From a checkpoint of a small transformer trained on Wikipedia: MLP 4224 SwiGLU.
Each number is 50 + 12 x the weight over its row's rms, rounded and kept within 0 to 99. Layers, rows and columns count from 0. The size before them is the row's rms in percent of the matrix's.

# layer 4 MLP up, 4224x704, rms 0.035, rows 1085-1091, columns 176-351
124:44 32 45 70 64 53 33 34 53 36 67 55 56 51 40 49 35 40 62 56 45 77 23 51 46 54 43 38 54 46 48 38 29 27 88 40 47 47 64 52 49 59 72 49 51 48 53 41 62 58 51 55 47 57 34 53 67 42 39 43 61 60 35 64 68 55 52 54 48 51 69 80 66 37 54 55 45 44 61 53 48 43 45 50 53 55 57 25 43 56 79 64 63 44 65 52 49 43 45 49 59 52 38 28 50 45 64 18 51 57 57 53 56 49 61 50 59 42 52 15 41 35 47 62 54 38 32 66 70 38 48 43 54 37 45 34 34 49 32 31 49 53 46 57 33 43 39 62 56 62 45 37 58 32 48 63 40 56 47 42 27 70 55 31 47 47 46 32 45 57 52 34 48 37 58 43
114:33 40 66 51 49 52 34 52 76 49 48 39 44 32 62 65 18 54 50 47 37 56 43 65 47 50 65 61 34 49 36 53 69 42 61 40 39 57 39 43 47 50 58 36 56 41 48 40 62 37 58 62 67 59 44 62 60 41 68 63 55 37 53 54 46 48 53 37 71 23 37 48 44 45 62 68 53 80 56 51 33 67 18 52 47 20 46 59 41 47 44 33 42 52 47 49 60 45 32 41 46 62 26 38 60 52 52 29 57 53 41 39 58 39 40 45 41 43 52 49 49 74 60 43 41 62 35 54 49 56 44 41 58 53 40 46 46 38 55 45 54 49 54 46 48 48 45 80 45 40 36 59 45 61 65 31 65 21 50 38 52 49 73 61 54 47 35 40 58 39 39 63 60 46 65 29
111:61 37 64 67 47 41 29 76 45 54 57 56 53 44 29 48 53 52 59 59 71 57 55 65 42 46 41 74 50 48 45 64 32 64 61 58 38 88 67 42 50 46 55 59 38 41 62 44 52 27 53 44 59 46 52 64 40 36 47 58 67 75 48 64 42 47 40 42 68 51 42 46 59 49 66 72 68 65 34 53 49 51 44 54 55 46 57 52 53 52 62 67 50 52 42 62 58 32 63 60 45 37 33 57 59 53 54 58 46 46 40 39 40 41 36 39 40 53 51 41 48 39 56 58 53 42 35 43 59 34 40 57 62 59 44 40 53 51 42 56 46 58 41 49 46 59 60 32 47 65 43 53 50 48 50 57 75 31 48 65 41 46 36 35 48 35 48 49 56 33 43 58 50 53 60 75
123:60 46 57 61 54 57 50 29 46 58 62 49 34 72 62 50 56 55 48 63 65 41 31 54 40 52 70 53 59 37 42 72 47 43 45 67 66 37 58 40 46 44 54 50 61 42 32 58 37 33 45 63 39 43 47 32 77 38 50 51 55 50 69 63 58 38 43 45 41 34 64 57 46 52 56 67 69 45 53 41 46 23 44 78 44 50 55 65 49 55 56 54 56 46 64 63 57 51 33 42 59 39 45 60 51 47 37 69 60 54 49 46 48 54 47 41 63 37 56 33 53 43 57 32 69 18 37 33 55 58 57 61 44 55 41 60 61 57 67 50 51 44 51 53 67 27 53 31 47 65 31 65 51 71 61 62 71 87 50 39 58 43 48 43 60 58 45 58 41 35 50 54 48 59 69 62
092:76 46 49 49 50 54 64 43 61 58 53 32 53 69 46 58 44 39 61 54 55 75 47 44 33 47 56 39 41 51 37 47 49 69 48 60 69 73 44 52 68 46 49 28 44 45 57 51 50 60 58 52 69 54 35 40 57 48 61 25 22 43 65 35 28 53 49 42 63 62 66 45 59 58 48 69 62 43 61 40 48 50 41 49 75 55 59 64 42 52 73 49 54 60 33 48 45 65 42 67 54 46 64 50 54 31 67 57 32 38 49 44 35 50 57 44 58 60 63 58 38 60 36 41 56 67 47 56 54 41 43 52 46 43 42 30 47 33 53 37 71 38 48 44 51 42 26 55 70 69 56 46 47 40 54 16 42 47 33 37 48 51 57 43 61 45 33 54 46 47 43 38 38 38 55 68
112:55 59 58 56 40 50 64 55 68 30 40 53 33 19 51 58 50 41 38 53 58 50 55 65 40 49 25 59 65 47 57 50 30 57 47 55 33 37 36 53 61 62 74 34 43 56 56 35 57 52 32 40 42 55 36 39 69 47 53 67 56 46 44 41 41 58 78 67 66 63 46 28 38 55 53 45 56 45 39 39 51 35 47 40 58 62 55 48 72 65 52 53 24 43 54 59 30 68 58 46 38 42 35 48 38 57 56 65 66 59 58 28 36 45 50 66 32 53 41 62 46 44 23 21 65 53 45 38 51 59 41 55 53 57 56 26 44 52 31 67 49 41 66 44 45 43 57 46 57 59 63 43 61 41 31 53 69 52 20 36 32 42 38 54 62 49 54 39 39 59 66 59 36 43 38 47
113:47 64 54 39 40 62 44 40 27 55 51 34 54 56 55 52 57 59 62 58 54 39 56 34 50 60 64 56 57 48 41 52 62 45 33 49 31 30 64 50 53 31 23 65 40 56 36 53 45 72 43 43 44 57 41 67 74 46 41 51 42 47 44 26 45 40 39 58 59 57 53 49 54 59 41 60 53 69 60 48 34 42 61 38 43 35 32 36 55 55 50 16 43 51 52 75 49 60 61 60 36 43 53 69 70 31 68 48 61 64 68 46 35 47 40 45 49 47 62 56 41 46 39 40 37 56 51 34 59 45 47 46 46 68 36 43 44 31 53 50 59 43 66 39 52 64 48 37 71 59 74 50 47 48 42 41 58 52 43 46 43 45 55 62 47 44 44 68 32 56 48 53 46 51 58 59
# layer 4 MLP down (transposed), 4224x704, rms 0.0354, rows 1085-1090, columns 176-351
117:68 65 65 41 46 45 51 43 55 70 47 53 50 40 65 60 40 39 70 42 32 41 60 45 48 51 65 39 43 25 41 49 45 38 34 54 42 30 45 51 56 56 38 66 55 28 63 64 42 58 40 49 44 33 31 51 30 68 34 71 62 58 43 50 31 56 44 52 53 53 56 49 68 53 29 35 48 50 68 48 48 64 64 45 22 35 42 31 62 53 27 75 43 39 60 56 60 64 36 56 57 64 69 29 28 38 39 40 53 54 55 54 54 27 52 42 59 40 38 53 68 62 27 58 68 41 45 59 55 51 33 38 52 49 47 62 24 58 04 53 41 61 50 45 25 32 54 61 46 47 54 40 55 44 50 58 55 52 45 39 72 65 62 60 53 32 34 32 68 43 62 45 46 52 37 24
110:72 34 35 37 37 42 44 78 58 41 54 63 36 39 55 69 42 73 69 49 32 63 39 55 22 51 51 40 27 51 72 45 53 64 42 52 52 50 58 60 43 48 32 52 43 72 40 51 42 47 52 84 57 53 56 64 57 37 45 55 50 39 27 35 49 40 58 52 55 50 21 43 55 47 58 26 41 57 42 58 58 53 45 54 58 40 39 52 41 51 52 37 59 38 44 65 66 50 54 64 76 47 46 66 50 44 40 65 60 52 54 58 50 68 41 62 73 27 50 48 62 63 69 61 53 60 50 46 52 66 37 62 59 42 66 50 57 44 67 50 49 46 51 48 51 72 50 65 49 40 50 32 75 44 63 50 46 25 76 42 59 29 63 46 45 48 33 52 66 40 67 47 73 59 50 40
115:54 46 39 59 70 49 61 47 60 32 46 48 53 44 42 88 42 49 55 47 57 72 75 34 50 68 49 61 44 45 52 72 43 25 48 58 58 59 38 78 41 75 60 49 30 44 45 47 43 63 60 54 40 60 33 32 56 47 47 41 61 53 35 33 58 64 47 34 73 41 37 35 33 47 28 65 42 48 43 41 79 51 20 44 44 46 46 68 39 35 62 43 67 39 58 80 43 57 55 56 53 38 54 44 42 46 34 45 49 34 36 46 67 51 49 53 54 67 46 56 47 49 56 62 60 24 49 59 47 65 47 44 55 52 77 58 63 70 64 55 35 51 61 41 61 62 59 28 57 35 37 47 61 46 45 60 52 38 37 45 55 67 64 40 31 37 45 52 57 56 34 48 47 46 31 50
112:48 53 57 56 36 45 62 44 72 60 24 32 61 47 59 52 59 37 53 71 67 42 45 55 45 54 58 59 56 47 41 76 52 64 57 75 58 59 37 47 50 52 37 27 52 68 35 51 61 51 51 62 51 32 54 64 58 35 47 40 42 41 68 42 53 56 56 47 41 53 46 64 27 41 52 50 44 56 49 48 30 28 65 52 53 46 56 30 66 46 58 58 38 71 47 62 64 45 64 54 44 54 35 68 66 41 43 66 65 64 41 66 61 46 39 34 45 42 60 39 64 52 61 40 33 29 49 42 59 44 78 62 31 59 64 64 38 39 51 55 60 63 50 56 53 49 51 34 47 61 49 64 57 61 63 38 47 56 38 44 62 58 59 46 45 63 44 47 51 56 27 35 43 59 67 58
112:57 49 42 44 61 48 45 76 69 55 78 53 71 36 46 42 31 74 46 33 45 42 38 52 42 53 55 55 25 57 30 49 61 66 37 30 49 33 42 57 28 37 22 54 68 40 38 33 54 44 56 73 51 39 80 39 59 37 50 91 45 43 77 76 47 51 48 53 28 50 44 31 55 56 50 60 64 81 39 51 57 58 34 67 30 59 20 41 63 29 24 78 57 61 54 33 50 64 46 68 41 63 48 49 41 51 45 41 59 40 59 43 53 08 43 52 63 47 40 37 24 22 59 33 56 28 71 43 57 43 58 53 59 45 53 34 36 74 49 52 70 57 41 32 36 50 35 55 59 58 18 53 35 57 50 50 44 66 48 43 41 49 35 38 60 51 62 52 60 47 33 40 41 55 34 72
113:44 46 37 44 60 51 47 52 70 38 43 28 57 29 39 55 46 49 42 60 53 61 34 48 58 32 41 40 52 53 56 38 53 73 33 61 59 57 47 27 51 30 42 59 50 54 59 34 29 45 61 49 39 52 45 65 63 45 54 61 49 55 30 30 54 61 32 61 45 51 51 41 51 62 46 53 80 45 56 47 79 41 48 53 52 58 40 31 63 24 53 45 63 44 45 61 63 61 53 34 55 42 56 64 52 82 65 50 36 61 62 52 60 69 54 51 45 58 31 37 20 42 42 50 47 42 32 37 42 73 37 43 70 56 42 60 36 46 36 34 62 51 56 45 48 60 58 43 44 43 41 43 69 38 67 46 36 52 36 58 69 43 46 58 39 33 74 55 54 62 63 40 48 67 35 49
# layer 4 MLP gate, 4224x704, rms 0.0358, rows 1086-1091, columns 176-351
111:52 59 40 62 54 49 58 41 48 51 56 47 50 58 50 42 74 67 44 71 59 59 37 33 62 72 48 45 60 47 52 41 34 51 47 63 61 38 54 67 47 80 41 59 26 48 44 47 35 55 41 36 48 71 44 39 47 53 41 40 43 49 40 33 55 66 67 42 36 48 69 45 49 39 34 47 59 22 56 47 51 73 57 51 55 74 46 66 63 64 42 44 56 23 47 57 44 67 64 76 43 12 61 45 29 61 58 53 49 47 52 68 61 54 53 39 49 67 66 60 58 35 46 57 63 56 52 51 43 60 67 64 35 56 48 57 35 46 57 53 49 52 51 63 47 32 59 46 63 34 78 65 53 46 23 68 38 55 78 65 60 48 45 56 48 74 64 35 29 44 45 35 43 37 42 61
115:57 54 49 30 59 27 41 46 45 39 45 57 51 62 65 53 54 57 60 50 26 45 47 38 52 43 47 39 44 47 58 52 51 44 47 51 53 22 63 45 21 55 41 37 47 36 46 64 54 47 53 86 64 45 57 42 47 52 46 40 40 56 57 44 23 69 63 53 49 49 48 52 50 39 41 46 22 49 31 58 29 33 61 52 50 38 48 63 54 40 30 44 26 50 44 35 44 30 65 29 33 54 72 33 32 66 70 36 48 41 54 49 68 49 65 49 60 69 57 84 39 69 32 45 52 51 43 41 45 58 56 46 28 55 62 56 52 50 53 55 63 59 63 37 47 34 44 78 50 45 57 54 52 54 53 53 36 62 65 66 61 49 56 46 47 49 46 37 44 34 59 38 61 40 59 36
118:55 31 71 53 42 48 47 61 30 24 69 50 48 24 58 49 22 52 56 54 63 46 52 49 51 57 48 41 40 48 48 33 44 54 61 60 49 64 56 60 58 48 38 67 43 53 41 50 51 44 59 62 66 66 60 49 33 44 44 58 39 34 50 45 41 64 56 63 59 70 67 47 49 35 41 45 43 41 56 60 75 44 45 63 53 67 61 47 50 51 62 50 43 66 39 72 33 60 49 57 30 61 34 46 44 45 51 55 49 58 57 36 56 59 71 35 57 70 49 54 40 55 54 33 56 58 52 52 69 50 41 48 76 22 46 44 53 62 54 68 54 57 35 74 43 66 65 67 40 40 38 48 80 61 49 74 68 64 55 44 35 69 43 49 46 38 67 50 33 53 49 55 51 67 39 41
095:47 57 49 38 46 31 41 60 58 37 45 58 47 13 38 70 58 39 45 39 58 24 43 51 64 50 51 41 53 44 76 63 59 22 31 41 37 34 72 74 43 52 53 54 44 36 55 54 37 43 36 59 28 49 51 32 56 53 57 53 84 42 44 71 60 54 47 50 40 50 57 57 28 55 47 52 45 45 64 65 50 44 40 61 26 58 50 27 63 57 64 30 56 48 48 45 67 35 63 35 41 30 57 37 44 77 52 45 55 65 61 64 53 56 52 58 46 37 49 51 47 30 62 36 67 65 43 41 55 64 52 55 38 55 56 54 42 44 34 48 29 51 35 24 62 54 57 53 33 50 37 45 40 40 63 74 65 49 72 63 57 50 30 63 51 46 38 58 62 56 09 52 50 56 49 30
115:47 49 32 52 66 46 77 50 55 39 38 52 52 50 60 54 33 46 51 62 51 48 44 40 30 72 51 39 64 45 60 45 35 59 36 42 36 43 46 61 36 77 14 35 68 88 52 37 37 50 60 67 48 31 48 52 65 57 58 38 53 60 64 51 62 42 37 30 60 19 62 71 53 58 38 50 27 48 60 27 38 42 30 52 78 41 50 65 45 21 62 56 52 50 39 63 63 27 43 23 23 61 66 42 46 38 73 49 56 70 45 34 39 55 48 40 69 52 59 63 73 47 59 49 48 54 50 59 60 39 61 52 36 53 31 60 49 41 54 48 53 51 39 48 32 30 41 67 37 48 55 36 43 45 38 50 38 43 44 59 70 47 30 31 73 52 48 64 45 25 45 39 58 56 67 52
112:52 27 20 53 60 39 57 62 61 44 59 44 32 44 57 42 49 67 44 64 42 28 46 36 54 54 66 36 57 32 45 40 54 64 69 57 44 53 54 32 70 48 60 33 60 75 40 66 56 48 54 68 69 36 42 69 49 35 54 45 56 48 53 50 74 73 73 36 53 56 56 43 61 54 53 53 53 55 46 52 65 64 47 45 47 37 69 66 69 36 35 45 25 44 53 54 65 41 37 40 58 52 52 10 48 42 40 38 59 37 38 57 49 52 42 68 48 46 47 46 44 49 46 53 40 53 49 65 29 40 67 55 62 44 62 73 66 66 30 61 42 37 52 56 46 52 58 48 35 54 59 61 54 41 50 72 29 50 59 26 76 63 51 58 56 39 73 44 61 32 35 51 37 53 37 56